Each number is 128 + 32 x the weight over its row's rms, rounded and kept within 0 to 255. Layers, rows and columns count from 0. The size above them is the row's rms in percent of the matrix's.

# layer 6 MLP down (transposed), 4608x768, rms 0.0358, rows 1038-1055, columns 512-639
size [ 84 115 117 106  91  84 104  51 101  91  47 113  91 108 103 115  72 109]
[[ 97 140 108  52 138 128  85  95 115 130 162  86 150 135 115 208 164 155 122 134 143  92 121 146 149  83 117 138 133 151 179 165 141 117 156 121 104 210 109 114 120 105 115 148 197 138 162 105 146 112 130 103 119 136  86  96 161  90 105  58 142 100 105  98 170 116 131 220 143  79 190 102 102 104 143 108  54  99 177  90 123 119 139  90 147 153 138 119  71  61 142  99 131 137 114 152 132 148 133 136 133 106 169 129 134  79 145 116 119 115 138  82 146 113 153 143 133 154 155 129 112 180  83 131 179 128 115  89]
 [149 144 154  97 200 152  88 164 136 114 132 133  74  72 126  90 178 116 197 112 123  72 143 193 146 147 157 136 115 117 161 144 136  97 121 159 134 120  73 104  75  97  69 186 117 141  94 133 185 162  95 129 133  95 186 129 164 144 112 142 170  75 112 143  71 109  91 125  92 115 146 116 142 151 127 136 129 174 129 150 159 160 152 170 114 152 122 136 129  92 124 151 137 139 165 192 104 133 116 163 184 150 128 140  93 163  75 118 100 142 156 138 157 113 166 166 140 129 154 101 147 148  94 161 192 204 129  99]
 [142  88 129 172 113 123 115 130 123  81 105 138 139 137 104 133  81 109  72  46  97  67 132 186 158 190 133 135 100 101 112 146  92 161 148 139  85 167 138  91  95 158  65 122 156  88 167  93 156  84 106  78 123 103 126 107 143 159  86 103 122 127 181 123 107  91 114  85 136 102 145 188 158  58 114  97 144  88 104 105 133  84 134 153 105  99 191 154 183  59 146 138 164 174  94 144 160 108  57 103 141 135 112 109 132 195 121 177 163 177 114 116 112  76 176 154 138 147 143 165 122 154 158 106 143 137 163  97]
 [143 126  86 129 149 109 164 116 141 108 130 166 115  86 100 140  91  84  74 164 150 174 132  83 141 144 116 117 102 136  97 143  93  73  75 103 130 151 145 147 115 136 157  88 113 131 158 158 150  64  59 139 124 154 149 174 125 146 200 120  78  86 120 101 166 142  91 113  82 215  91 149 160 144 121 155 114 157 143 116 154 135 112 148 127 108 153 160 137  68 159 167 154 123 137  87 142 138 105  56 130 130  77 112 158 115 114 105 165 144 135  94  76 112 117 150 130  94 143 145  76 133 184 145 126  96 178 105]
 [109 138 121 164  89 168 117 133 103  86  82 145  75 146 139 120 106 174 157 148 132 137 125 173  97  99 174 121  88 161 125 148 156 120 172 160 124 133 156 188 175 119 118 126 142 172 131  86 144 105 148  84 135 136 116 187 151 178 155 105 149 194  89 103  94 124 131 100 118  95 122 110 148  82  87 156 210 156  70 158  81  67 127 127 108  89  96 145 223 173  62 134 155 127 160 130 175  94  93 185  92 163 167 110 103 155 169 146 149 106 175 171 119 138 114  82 149 118 133 144 120 151  58 134 117 125 121 138]
 [155 138 226 107 140 135 168 130 112 124 141 113  97 137  30  82 204 255 128 121 103 100 130 156 184  67 178  91 145 157 111  82 119 153  94 146 114 100 162 130 122 102 106 169 155 135 131 125  64 166 139 133 165 151 122 111 139 107 116 138  89  73 140 125 110 161 100 151 123 116  76  99 128 123 162 100  93  92 144 186 108 127 154 140 118 104 154 182  65  73 113 104 152 110 108 159  69 105 137  90  81 107 175 110 162 113 138 101  92 168 103 122 125 138 132 150 109 145 114 123  56  98 107 122 146 161 133 149]
 [115 101 147  97  96 116 158 150 153 104 125 114 120 138 113 134  96  67 129 200 140 151 122 129  84  80 103 179 129 134 175 126 129 115 100 154 163 198 128 143 166 100 120 157 127 141 132  93 103 149  71 117 132 116 137 120 162 108 190 126 143 153 127 136 160  64  93 121 135 123  89 155 158 120 133 148 141  89 114  83 165 144 135  92  97 211  92 100 100 100  63 142 111 114 114  77 130 122 109 135 111  92  85 126 111 151 179 127 149 117 160 122  84 119 131 105 133 123 154 166 189 167  91 114 119  96 158 131]
 [131 137 138 146 116 166  82 116 111 103 166 121 176 120 158 163  76 108 172  75 145 129 141  95 177 142 163 116  99 117 164 127 158 122 117 124 147  88 116 150 125 163 131 144 155 141 109 101 152 195  94 148 109 153 114 120  77 120 139 129 124 146 241 128 135 110 114 166 158  78 186 169 106  75 161 126 132 144 119 154  73  93 135 102 143 182 124 120 118  70 165 139 130  99 128 144 134 188 145 145  96 124 169 150 135 174 150 122 111  92 111 110 190 111 144 150  45 128 129 157  92  56 135 143  91  99 132 129]
 [201 120 155 241 153 111 130  90 124 106 106 155 152 110 127 143 113 118 144 132 175 103 152 171  59  79 149 104  94 107  84 111  83 129 108 139 180 133 108 134 126 117 207 157 113 139 117 103 111 175 114 120 141  93 152 133 115 155 110 122 104 108 110 158 147 123 155 137 156 127 136 175 172 185 143 123 142 141 173 131 103 138  99 125  96  83 108 169 136 116 138 119 120 137 148 147  33  79 117 162 119  87 189  88 111 114 108 142 161 129 145 130 105  85 137  99  76 148 146 123 154 121  94 120 121 111 136 122]
 [112  97 103 184 131 120 108 128 113 129 175 102 121 172 170 115 136 125 123 118 157  63  31 158 187  70 133 105 108 120  53 163 128 110 120 131 154 177  99  98 140 103 100 151 139 111 111 133 122 118 153 113 121 115 111 148 114 147 154  84 199 204 142 103 154 121  63 126  98 221 141 129 115 132 158 163 105 149 156  85 128 145 119 112 152 125 129 129  13  72 126 116  68 173 135 112 144 152 162  88 109  55 129 190 101  69 122 112 112 114 136 150 112 125 129 151 115 118 151 174 105 148 147 144 128  85 144 147]
 [123 163 131 109  97 146 168 122 152 119 118 119  86 107  66  95 132 129 103 106 143 177 141  79 135 137 164 209 152  79 121 160 118 139 123 167  66 110  99 185 108 130 163 135 186 177 163  92  88 154 210 166 168  90 153 160 172 125 176 153 130 148  86 130  73 188 160 145 151 140 146 127 159 159  76 139  97 149 107 183 152  70 111 126 127 137 138  96 172 104 124 118 124  93  75 188 111 116 130 180 158 109 111  76 104 107 165 197 103 154 100 119 169 125 103 130  90 122 163 142 162 109 142  93 123 128 133 116]
 [124 160 140 123 150 120 122 162  97 164 201  98  96 108 128 194 113 163 171 130 158 145 206 207  94 110 132 126  94 110  95 196 109 188 115 123  92 137 119  71  94 112 120 174 164 121  84 120 115 139 156 133 147 116 120 122  95 124 137 105 159 176  75  98 135  79  77 172  71  70 188 105 152 166  78 172 145 113 127 161 107 186 106  89 102  79 145 142 195  80 139 180 130 171 133 109 141  61 123 100 139 146 122 136 110 121 117 155 172 132 132 117 147 127 142 157 135 125 135  74 186 142 136 109 138  94 140 106]
 [135 109 155 103 131 140 110  76 100 114 137 133 113 116  82  97 158 100 101 162 109 102  55 107  92 167 112 106 111  78  85  73 134 118  94 119 103 120 124 101 125 102 163 142 104  87 135 136 130 192 133 135 121 143 109 163 140 134  98  95 131 158 144 147 152 145 156 117 169 146  91 142 156 171 149 151 142 110 108 154 162  91  53 117 153 156  93  97 140 138 105  98  98 160 108 115 131  94 136 173 114 201 146  85 158 123 139 198 126  96  83 171 109 106  94 166 143 168 154 179 144 143  75 121 176 182 119  73]
 [101 195 127  89  32 162  87 102 127 108 146  94 148 158 104  93 141  90 106 103 170 133 124 156 143 131 106 129 117  99  89 130 148 110  55 120 158 145 176 126 150 144 116  72 116 117 106 123 126 144 165 149  83 153 161 147  66 123 121 165 181  88 118 129 147 134 131 107 118 133 119  72 129 122  82  93  87 165 126 151  73 127 148  66 135 134 183  98 186  90 121  89 158 119 140  76 134 132 176 190 135 103 150 122 143 108 127 161  65 161  84 148 125  88 144 152 108 142 124  97 174 135 158 207 132 120 157 109]
 [187 108 117 103 160 143 127 123 192 154 179 202 138 109 154 107 158 149 103 133  93 175 158 107 122 173 168 136 158  94 121 184  90  58 112 105 201 189 107 114 176 156 130 141 104 119 124 130 114 155 110  80  96 131 161 156 131 127 141 102  85 130 110  83 137 108 108 144 128 141  89 130 170 130 133  94  84 115 162 118 122 115 125 137  68  88 159  90  73 135 144 117 100 106 124  78 147  94 158 145  78 118 120 156 133 128  91 111 162 166  79 106 149 132 128  82 160 146 141 106 134  60 115  96 128  81 120 109]
 [103 140 171 234 162  94 155 135 152 142 134  99 122 139  81 169  83 148  65 123 140 104 162 105  74 180 132 120 125 125 154 110 145 129 141 103 113 128 165 183 131 142  81 131 119  83 125 138 122 128 111 168 167  89 142 122 133  73 128 109 114 172 115  94 156 122 152 109 131  57  83 128 168 146 147  74 120 152 184 200 138 153 117 115  56 153 132 134 156 116 108 115 121 140 141  98 169 107 150 124  85 150 145  99 166 157 133 150  85 152 155 141  88 139 118 125 149 127  86 102 133 118 124  90 117 166  85 154]
 [181 107 194 153 180 135  62  70  85  90 136 164 147 141 148 163  82 114 172 114 125  66 128 132 138  96  48 110 110 156  56  97 165 163  91  94 180 175 132 132 120 144 120 108 115 142 140 152 151 101  93 125 175 147  60  81 190 140 187 142 200 169 135 137 181 133 175 226  99 168  74 141 125 148 112 117 114 112 141 111 147 148 124  89 128 188 110 117 224  82 143 142 118 106 139 153 159 171 131  67  85  81 175  88  99 146 146 130 126 122 149 143 138 122 150 118 108 168 108 141  99  76 172  87  93 159 157 143]
 [ 74 153  53 118 122 151 177 182  79  82 103 128  90 157 160 135 126  92 109 112 121 122 158 126 129 154 105 140 149  97 144 163 109  99 134  94 103 124  75 116  48 190 157 141 122 107  89 207  90 180 142  91 110 200  84  78 118 138  92 189 117  45 120 105  97 109 134 184 123 164 108 122 116 130 142 111 185 199 109 134 120 114 106 141 125 132 110 127  11 182 122 181 122 214 163  93 116 165 134  78 143 157 108 113 140  76 184 187 101 119  95 151  46  98 160 132  63 129 110 123  88 179 163 110 119 111 139 130]]
# layer 6 MLP gate, 4608x768, rms 0.0891, rows 1039-1056, columns 512-639
size [116 122 107  90  85 105  47 109  94  43 119  93 104 102 114  67 113 102]
[[120  88 124  86  87 141  95 143 111 113 156  93 141 171  73 130 106 121 167 196  61 112 146 105 134 187  92  57 150 122 118 135 230 100 140  66 156  97 116 121 121 118 176 122 113  98  94 127 141 125  86 185 103  94  71 107 141 103 186 166 112 183 120 188  98 142 125 181 121 130 110 133  97 124  65 210 109 119 206 104  99 124 119  96 108 161 159 175 162 124 208 113 154 100 158 177 148 134  84 154 147 170  92  90 144 165 107 197 116 145 104 242 138 118 147 166 148 165 191 140 115 107 137 172  97 179 159 101]
 [ 71 115 130 131  78 171 113 126 139 111 157  74  94 121  91 193 146 113 163 161 126 167  49 107 118 210  36  88 131  92 109 149 119 185 160 166 145 181 130 136 101 145 139 161 111  94 136 158 173 135 151 106  91 169 172 116 132  80 137 121 114 123 131 164 159 205 178 184 124  94 121  96 139 116 157 144 109 214 125  61 137 104 114 160  74  98 158 117  99 134  70 126 136 119  86  95 147 187 139 146 134 136 111 153 177  69 135 140 138 162 135 121 141 149 118 111 144 125  93 132  89 162 111 115 150  82 144 174]
 [144  53  99 157  95 102 108 154 202 130 141 147 149 131  99 124 129 192 183 147 149 155 149 113 142  84  88 117 110 134 155 157  74 116 129  82 110 125 132 127 182  59 121 154 121 151  95 124 135  97 128 147 148 196 121 128 100 142 122 105 134 177  98 120 150 142 157 117 124 112 128 119  86 146  88  70 134 102 127 108 105 114 157 125  74 138 121 191 112 121 145 147  74 135 152 109 144 125  82 199  89  83 180 140 124 136 151 134 103 176 107 120 208 124 103 122 183  75 134  72 176 131  79 146 122 173 107 153]
 [135 127 108  74  99  98 108 126  41 134 137 138  84 153 173 113 136 125 160 148  95  94 120 111 143  83 137 143 126  83 155 157 199 211 151  98  93 172 143 157 120 154 106 122 135 119 161 112 170 145 115 152  94 161 168 136 145 164 132 208  93  70 146 169 183 155 173 167 206 132 113 148 149 145 133 133 100 129 132 129 113 134  68 151 180 109 119 105 147  84 204  98 129 148 132 142 108 174  99 154 153 134  92  82 111 118 134 132  96  99 158  84 132 130 119  92 113 119  58 169 173 122  96 181 141 172 102 107]
 [122 135 161 143 125 179 104 133 146 128 113 142 115 103 167 132 106 120 130 145 153 112  96 117 110 196 134 155 143 121 105 105 122  65 106 105 136  67 156  57 110 145 138 143  86 136 133 130 169 113   7  92 132 129 104 163 137 136 100 131 147 121 156 134 148 132 118 172 131 183  89  97 133 137 112 134 158 173 130 129 166 130 182 135  79 133 148 108  79 149 139  89  94 115  73 120 145 145 111 107 139 162  87 111 111 160 132  64 116 159 111 156 136 128 200 142 112 101  84 170 124 121 109 115 167 110  76 105]
 [154  71 140 123 110 124 117 132  92 122 174 127 127 174  93  92 112 105  87 107 178 146 155 172 169 115 125 148 117 111 118 135 158 108  79 107  71 124 140 142 165 139  91 108 150 103 149 162  96  66 144  91 144 103 154 114 155  74 129  72 125  81 174 136  89 164 172 159 132 111 136 168 162 163 117 108 142 159 136 214 132 101 161 134 145 101 111 109 118 132  99 200  93 130  69 121 130 122 126 165 142  46 170 102 150  53 150 140  82 112 105 163 130  99 144 154  87 125 143 188 112  95 129 122 151 130 136 152]
 [135 134 100 151 142 145 110 145 126 124  92  95  99 151 159 154 143  97 161  98 102 175 149 144 101 140 144 153 128 133  72 100 180 140  71  85 172 110 175  67 123 103 117 153 112 138 157 140 131 110 163  81 116 110 122  80 160 187 146 112 145 135 143  99 175 118 120 106 129 120 131 134 157 162 144 164 146 116 168 148 142 158 105 105  44 152  62 212 144 165 100  91 126 118 114  97  84 104  77 140 195 110 144 129 124 152  83 135 124 113 176  80 140 141 132 127  80 140 120 129 105  76 130 130 100 141  81 119]
 [151 127 101  75  77 168 119 178  91 132  90 121 153  95 161 147 161 220  78 111 146  71  97 142 103 171  89 186 121 154  50 155 120 130 182 148 157 110 113 150 159 152 134 168 159 131 102 167  62 144 131  78 135 128  54 142 152 112 117 132 160  84 168  82 111 123 154 147 146 161 150  71 131 190 122 135 158  89 194 152 132 161 128 124 170  97 139 126 134 142 135 140 125 116 123 169 119 148 193 123 138 173 176 119 103 116 165 137 140 120 141  82 161 126 121  96 111 172 124 119 111 166 177 100 116 162 124 137]
 [137 127 128 111 139 115 120  91 187  94 185 127 141  90  99  82 120 241  81 123  95  87 121 109 134 111 120 114 118 137 123  97 141 167 107 126 105 124 104  85 120 151 161  82  98  97 117 138 168 153 142 145 159 160 162 137 136  93 147 139 115 183  87 188 132 170 160 159 121 152 105 130 205  93  87 153  96 108 132 109 190 161 132 216 103 133 104 124 133 130 157 145 122 106  74 176 104 117  81  91 176 136 129 173 173 108  58 100 167 156 137 143 172 133 111 107 142 134 172 168  75 159  86 123 165 116 164 188]
 [133 101 141 132 118 126 193 129 128 123 134 152  96 125 154 233 148 120 176 166  78 149  79 194 179 166 141 136 172 142 196 111 137  96 140 115 132 180 115  97  88 159 144 109 111  77 101 141 116 181 152 174 148 128 123  83 136 107  73 152 206  92 172 104 112 101 125  94 116 142 112 173 220 133  98 170 115 117  93  94 119 100 169 154 118 138 121 137  85 148 136  54 221 174  66 162 132  97 115 125 107 149  79 161  60 159 105 103  99 205 152 125 161 137  75 126 157  91  83 156 211 142  75 152 166  98 117 124]
 [110 118  83  87 194 172 120 137 137 141 103 165 178 138  98 107 158 165 182 163 139 158 109 162 200 138 156 158 102  89 152 109 123 149 153 120 148 155 124 123 133 123  61 136 167  91 107 195  49 133 116 129 166 100 116 165 105 139 152 157 164 118 216 121 121 138 118 126 105  88 152 131 114  92 183  86  83 151  86 141 138 124 178 115 107 154 150  29 115 119  88 155  91 154  56 154 103 154  73 144 121 128 105  75  75 112 163 152 148 208 145  86 170 101 149 154 141 150 170 152 113 140 157 143 105 128  89  97]
 [167  96 137 157 144 165 147 155 135 130 144 161  55  65 173  84 166 100 139  99 115 134 189 117  60 104 108 104  69 134 124 125 142  71 190 133 180 145 140 116 111 151 117 136 114 129 100 113 125 169 152  98 107 126 167 168 178 170 199 154 167  86 104 128  74 139  89 132 103  97 136  92 141 124 160 125 129 105 112 119 141 106 136 116 125 153 130 120 121  84 120 119 156 140  89 172 124 107 120  67 116  83 162 111 133 122 129 133 139 109  92 112 150 127 115 129  96 152  95 178  94 141 156 108 132 119  79  71]
 [116 143  76 172 161 167 102 142 161 137 148 150 101 102 132 161 132 134 135 118 188 158 137 112  94  83 129 155 150 129 151 121  62 139 157 116 147 105 170  97 115 115 201 102 123 123 139 144  73 115 123  74 159 140 138  52 146 120 123 119 123 115 133 140 139 190 114 149 114 174 147 112 128 163 138 125  94 163 147  97 128 176 139 108  84 130 132 121 146 116 127 144 117 111 133  53 152  97 224 107 105 120 155  85 133 156 156 138 118 139 189 158 109  76  91 143 118  82 129 106 150 121  85 168 114 120 149 142]
 [135 161 116 167 111 173  92 107 129 141 145 169 158 140  99 121  76 167  94 114 114 162  88 157 122  71  89 167 188  84  96 152 148 109 152 112 149 119 137 171 107 149 169 119  88 100  68  72  96 204  86 102 114  76  95 186 140 119 128 148 169 153 143 140 166 157  77  92 129 129 123 168 133 150 139  91  92 132 127 108 151 158  90 153 161  72 145  97 158 106  93 119 209 129 144 137 103 113  84 153 135 141 157 183 181 182 138 106 141 124  95 141 116 132 114 123 128 146 118  98 143 117 165 155  85 159 107 109]
 [177 132 120 173 139  80 120 145 114 121 110 127 124 171 137 156 165  95 138  72 121  41 154 166 105  88 118 140 171 127 106  90 159  83 146 141 129  83 139 135  96 105 120 161 116 134 110 164 124 108 164  86 106 113 126 101 154 126  83  75 114 188  46 145 158 137  80 140 113 147 130 125  50 141  90 184  94 185 125  69 146 140 106  54  91 111 122 175 115  91 181 112 137  91 116 153 112 148 101  83 147 143 158 130 153 139 125 155  86  62 115 213 138 137  94 159 150  81 113 107  89  35 124  91 102 124 117 162]
 [132  73  67 171 145 122 110 148 112 130 119 175 177 142 144 148 142 146 155 162 113 123 116 131 164  95 122 181 133 109 144 132 167 144 165 142 141 174 164 150 131 156 170 158 145 127  93 173  94 114  89 157 137 126 161 158 154 174 152 137  58 117 128  68 151 105 177 104 113 141  56 109 168 149 126 122 203 109 125 133 149 177 125  28 122 118 150 141  87 153  85 118 166 152 117 163  98 119 137 142  66 151 144 148  74 107 132  91  74  86 111 135 104 173 161 214 114  68  52 170 110 120 108 139 135 185 182 134]
 [146 100 182 146 114 134  93 179 166 114  66 112 141 153 118  97  80 157 145 110 148 141 177 120 111 115 103 103 123 177 172 184 118 128 145 169  97  86 157  86 108 132  82  90 217 118 101 105 129 180 121  74  98 133 180 162 127  73 121 119 115 115 123 186 111 126 124 125 110  78 112 148 113 192 112 158 131 132 158 127 114 109  49 128 133 138  95 112 103 140 122  74 113 123 142 152 136  52 116  95 146 119 134  98 169 169 150  42 109 157 123  75 192 171 148 117 101 151 148 121 177 119 156 109 146 179 149 150]
 [109 145 105 109 109  96 116 129 153 197  79 153  73 128  92 120 126  99 145 115 152 142 108 111 196 166 121  99 131 121 131 142 116 124  52 146 144 165 110 121  71 147 116  83 182 164 120 100 115  90 143 154 141 168 117 146 111 167 104  92 164 123 117 107 161  78 137 153  77 151 100 145 138 174  95 186 177  61 144 161 134 148 166 156  73 113 130 132 103  86 142  92 118 123 160 168  72 107 100 128  80 101 161  64 180 108  64  97 127 110 124  87  28 100 125 176 161 173 148 127  98 193  90 145 112 142 150 153]]
# layer 6 MLP up, 4608x768, rms 0.0935, rows 1039-1056, columns 512-639
size [117 111 107  93  85 103  50 110  94  48 121  93 107  94 110  69 108 102]
[[105 113 102 132 121 176 122 145  92 117  88 146 107  73 133  57 112 138 126  90 156  63  83 125 165 104 136 114 104 127 139  75 125 107 158  84 103 116 103 103  78 108 115 100 134 102 142 142 140 107  76 149 116 130 169 138 138 194 103 108 159 144  89 160  99 161 128 170  91 156 148 148 101 202 136  95 137 170 151  72 156 244 125 141 171  87 169 158 124 173  98 137  70 131 129 108  90 119 131 141 124 131 122 161  73 174 140 143 153 164 149 111 104 162 149  97 113 134  88 181 109 118  67 122 136 179 106 119]
 [125 113 128 124 190 132 110 159 128 120  78  98 112 120 111 129 155  78 130 124 134 145  89 120  98  84  93 147 138 120 137 127 165  99  89 140 125 147 155 107 148 127 134 112 123  97 138 156 122 136 113 140  94 157 143 130 125 155 152 111 171 149 133 115 135 117 189 149 130 189  92 161 201 114 154 132 122 113 137 145 115  92  95 194 121 127 130 145 117 163  80 114 116 126  86 115  73 131 139  97 130 121 125 163 105 154 146 123 153 148 135  92 118 161 210 167  90 187 129  87 143 165 167 133 140  47 120 154]
 [125 122 160 100 107 113 158 120 106 160  72 113 136 120  96 127 156 113 137 105 139 136  97 140 147  82 151 137 163  82 128 178 127 153 169 145 114 176 118 152  83  88 113 158 116 191  59 185 153 142 142 178 139 119 115  84 117 172  51  97  83 115 122 123 173 132 160 161 159 115 145 163 171 163 143 192 162 104 148 118 159  88  51 151 120 124  90 147 118 142 115 132 147  99 156  49 139 133 213 126 189 155 157 175 144 124 107 190 135  98 132 134 109 129 123 136 136 150  81 142 137  80 124  82 132 145 148  87]
 [131  97 157 128 141 124 128 117 120 134 197 128 161 112 162 118 157  61 107 165 120 132 134 145 133 143 129 104 126 128 115 121 203 161  86  97  91 136 144 120  82  99 111 108 154  66  61  72 168 164 141  77 129  82 103 111 145 105 139 155 106 108 175 104 139 153  85  93  99  77 145 148 123 109 151 160 104 115 124 194 159 142 103 120 146 142  73 128 137 148 141 115 117 155 105 124 136 100 134 149 132 122 105 111 102 176 148 137 149 147 148 119 149  78 183  90 144 110  75 142 104 149 131 134 120  96 130  74]
 [139 102 164 147 175 133 146 110 123 153 100 125 117  66 165 151  90 133 166 139 126 128 100 127 160  81 143 157 115 147 206  86 129  76 114 157 208 133 121 126 137 199 172 134 104 121  56  97 165 130 109  75 122 126 111  92 119 151 122  56 151 118  99 156 157 105 120 130  98 130 186 128  74 177 151 103 140 109 125 167 173  82 125 135 130 135 183 131  53  96 121 118  99 137 132 117 156 227 126  90 160 179  93 104 107 148  79 101 140 141 133 101 139 160 178 162 195 134 146 132 179 144 148 101 110 146 137 122]
 [149 101 149  83  69 113 153 189 213  84 109 129 127  98 160  63 131 127  80 148 145 137 193 149 154  90 115 147 160 147 112 127 130  95 129 161 208 114 185 117 123 152 156  71 129 130  54  76 115 167 139 129 183 153 155  68 108 168  83 140 182 136 156 160 159 112 118 163 136 171 108  71 179 187 138 102 119  65 125 113 132 138 132  75  98 111 116 124 138 129 227 100 123  86 108 148 143  92 122 111 141 144 115  91 168  87 108 132 146 139 138  77 131 112 217 117 144 144 161 124 139 142  92 125 139 184 114 102]
 [102 161  86 206 114 130 173  62 164 126 116 150 105 159 163 165 153 133 121 143 118 171  97 136 136 124 120 117 122 123 126 115 158 140 112 143 131 170 115  92 130 103 168  22 138 169 180 166 110 128 134  83 159 169 123  54 153 124  87 167 160 204 120  57 194  71 105 127 187  42 122  76  82 132 175 131 180 110 142  55 127 160 130 148 130 110 175 148  72 185 116 173 117 124  86 132 107  85  54 154 138 126  88 124 119 143 152 132 115 140 158 102 124 118 164 105 127 127 116 129 129 110 130 135 103 148 112 130]
 [ 85 126 114 115 114 123 139  95 142  67 142 122 161  58 122 169 177 150 113 159 155 134 106 171 122 114  93 192 159 183 142  71 108 132 121 123 123 145 155 101 127 157 165 168  99  85 118 204 130 114 130  90 116  84 129 132 133 104  56 133 123 132 117 117 104 163 155 165 123  92 110 103 135 219 135 142  88 171 150 144  75 142 122 140 136 130 102 135 171 136 111 100 139 107  89  81 172 146 163  90  96 121 177 152 139  90  99 172  64 123  84 125 122 139 128 100 179 124 137 140 150 157 136 185  96 142 120 147]
 [119 103 100 128 180 110 120 123 155 155  61 116 125  94 120  94 117 105 139 140  94 133 110 122 115 117  78 107 177 144 162  91 165 114 116  89 101 115  99 138 160 174  99  84  98 109 122 189 102  64 100 147 148 150 151 120 140  76  74 161  82  76  99  88 168 144 139  95 113 193 136 129 120 120  61  61  99 115 167 149 139 101 123 187 125 122 133  94 154 158 171 136 155 150 122 155  77 138 158  83 112  70 115  99  91 133 112 138 129 119 153 121  93  66  96 109 132 116  82 206  94  98 133 108 172 177 136 128]
 [165 127 125 166 125 123 132  81 133 185 127 163 135  90 140 115 162 128 107 159 130 105  46 175 148 102 196  88 142 123 102 178 144 118 111 120 173 100 161 126  65 116 107  69  52 115 120 154 113 106 112 118 126 159  81 132 172 162 109 102 154  87 133  82  93 118 156 152  64 153 122 123 216 112 153 142 136 127 119  70 115 152 110 104 107  81 103 149  99 137  55 156 140  76 106  68 128 143 110  79  97 182 143 152  88 148  53 139 114 169  99 122 143 163 171 163  76  91  91 121 157 149 117 172 132 109 115  98]
 [136 145  74 186  93 134 171 113 147 144 161 163 128 102 121 109 117 102 120 194  48  42 160  83  99 100 181 103 115 188  60  76 149  71  93 124 147  36 163  88 121 153 153 155  94 188 115 123 120 120  88 129 106 176 141 130 157  92 124  90 105 167 113 145 124 157  85 123 158 165 139 162 112 132  93 116  99  51 181 115 135 149 117 123 138 148 130 148 119 161  82 104 124 161 174  79  99 153 146  47  87 139  95 182 145 105 158 171 101 110 136 130 104 119 110 163 171 160 144 159 130 155  89 112  96  91 164 159]
 [121 145  95  93 124 124 104  80 160 106  78 156 137 170 163  74 144 109 162 165 130  83  98 135 148 159 134 198  63 141 128 108 139 150 178 125 102 118 152 159 112 114 146 110 137 150 118 114 158 117 110 132 210  75 132 102 133 131 135 124 103 139 123 107 186 119 187 142 151 118 129  78 115 104 108 130 150 117 111 128 132  97  95 116 123 103 187 131 106 152 130  82 115  96 120 122 138 120 172 109 112 110 123 131 103 217 165  74 139 172 153 146  78  90 169 143 100 203  99 165 158  93 124 114 145 149 169 114]
 [ 47 170 162  92 107 131 114 149 113 175 111 117  69 160 196 114 159 198 159 120 173 128 158 152 124 102  97 157 197 177 136 116 185  95  99  93 131 116  74 118  85 148 150 173 160 115 161 141 158  92 101 132  95  95 125 148 155 136 119 159  69 129 121 137 154 128 119  74 166  66 157 111 103 112 149 139 166 120  99 123 122 162 135 115 132 167  82  99 151 167 139  96 158 161 117 196 126 129 150  78 161 104  89 103 148 112 151 145 144 118 118 110 153 125 112 151 107 161 122 164 154 109 127 120  77 145 137 118]
 [115 115 111  91 165 137 108 171 216 128 116 159 145 140 149 189 121 122 127 173 117 135  56 138 162 138  84 151 148 134 102 128 162 147 147 151 114 150 113 108 170 130 204 166 152 162 114  91 147 124 129 111 160 127  70 132 109 116 158 122 184  95 148 158 120 161 127 120 104 164 116 170  44  86 187  72 137 149 113 112  88 137 119 113  67 125  60 155 141 169 109 119 190  95 124 152  93 137 119 124 120 157 138 170 103 123 114 102  68 127 178  90 107  76 124  94 119 122 135 128 101 134 181  77 137 137  84 124]
 [147  83  73 119 160 119 115 137 129 152 119 100 103 138  93  78  77  68 105 135 131 114 111 204 163 115 103  90 143 123 131  64  89 157 142 119 127 148 121 102 166 148 119  84 158 124 139 104 137 138 126 122  96 149 102 142 138  98 115 138  90 151 127 130 187 100  51 179 123 174 130 147 120  78 161 160 106 211  80 125 129 192 135 137  80 180 108 114 122  95 132 127 117 129  76 129 113  97 120 146 130 128 130 133 126 142 108  87 119  80 178 127  88 144  92 110 199 116  83  82  96 101 128 107 167  39 173 137]
 [ 93 135 141 139 147 158  93 120 132 132  97 133 153 159 103 134 159 173 113 108 129  92 146 114 181 107  72 126 161  33  98 186 146 107 165 118 118 130 118  97 138 118 119 132 127 173 109  98  89  90 110 174 144 126 116 144  90  67 119 136  62 120 107 105  86 102 156 117 122 151  50 134  80 147  98 137  99 117 133 108 169 107 133  98 103  73  67 116 137  92 104 109 161 143 171  95  86 135 177 122 107 150 143 131 150 139  88  95 149 130 104 115  91 129 159 185 124 109 118  96  88 145 162  90 133  95  97 117]
 [107 142 101 106  75 121 152 128  88  92 145 124 185 123  83 131 120 117 117 188 112 164 148 180 121 115  92 129  78  90 128 125  97 176 148 113 129 168 176 121 122 105  98 180 168 109 176  94  66 134 187 152 120 154 125 110 191 108 105  96 123 115 136 107 100 159 155 140  75 117  95 111 128 159 134 127 181 138 143 135 114 132 123 117 113 127 130 105 150 100  94 106 135  86 113 141 130   0 132 130 170  97 125 155  70 149 153  99 128 108  34  95 122  73 128 163 128 159 105 151 116 134 141 147 147 168 122 121]
 [128  96 136 178 104 126 120 115  88 135 109 135 151 172 136  86 108 110 174 153 173 121 174 176 105 161 147 135  93 141  79 108 141 120 118 108  76 182 142 126 145  50 137 184 145  95  51 120 116 117 144 114 156 116 127 182 154  87 197 154 182  90 149 115  86 110 128 129 135 182 152 133 115 124 131 190  38 118 179 167  57 158 136 146 124 159 138 125 116 149  93 123 155 100 160 135 110 183 112 138 154  67 159 105 116 164 138 137 152 108 164 143 153 140 135 105 123 118 179 141 156 112 175  90 122 148 147  80]]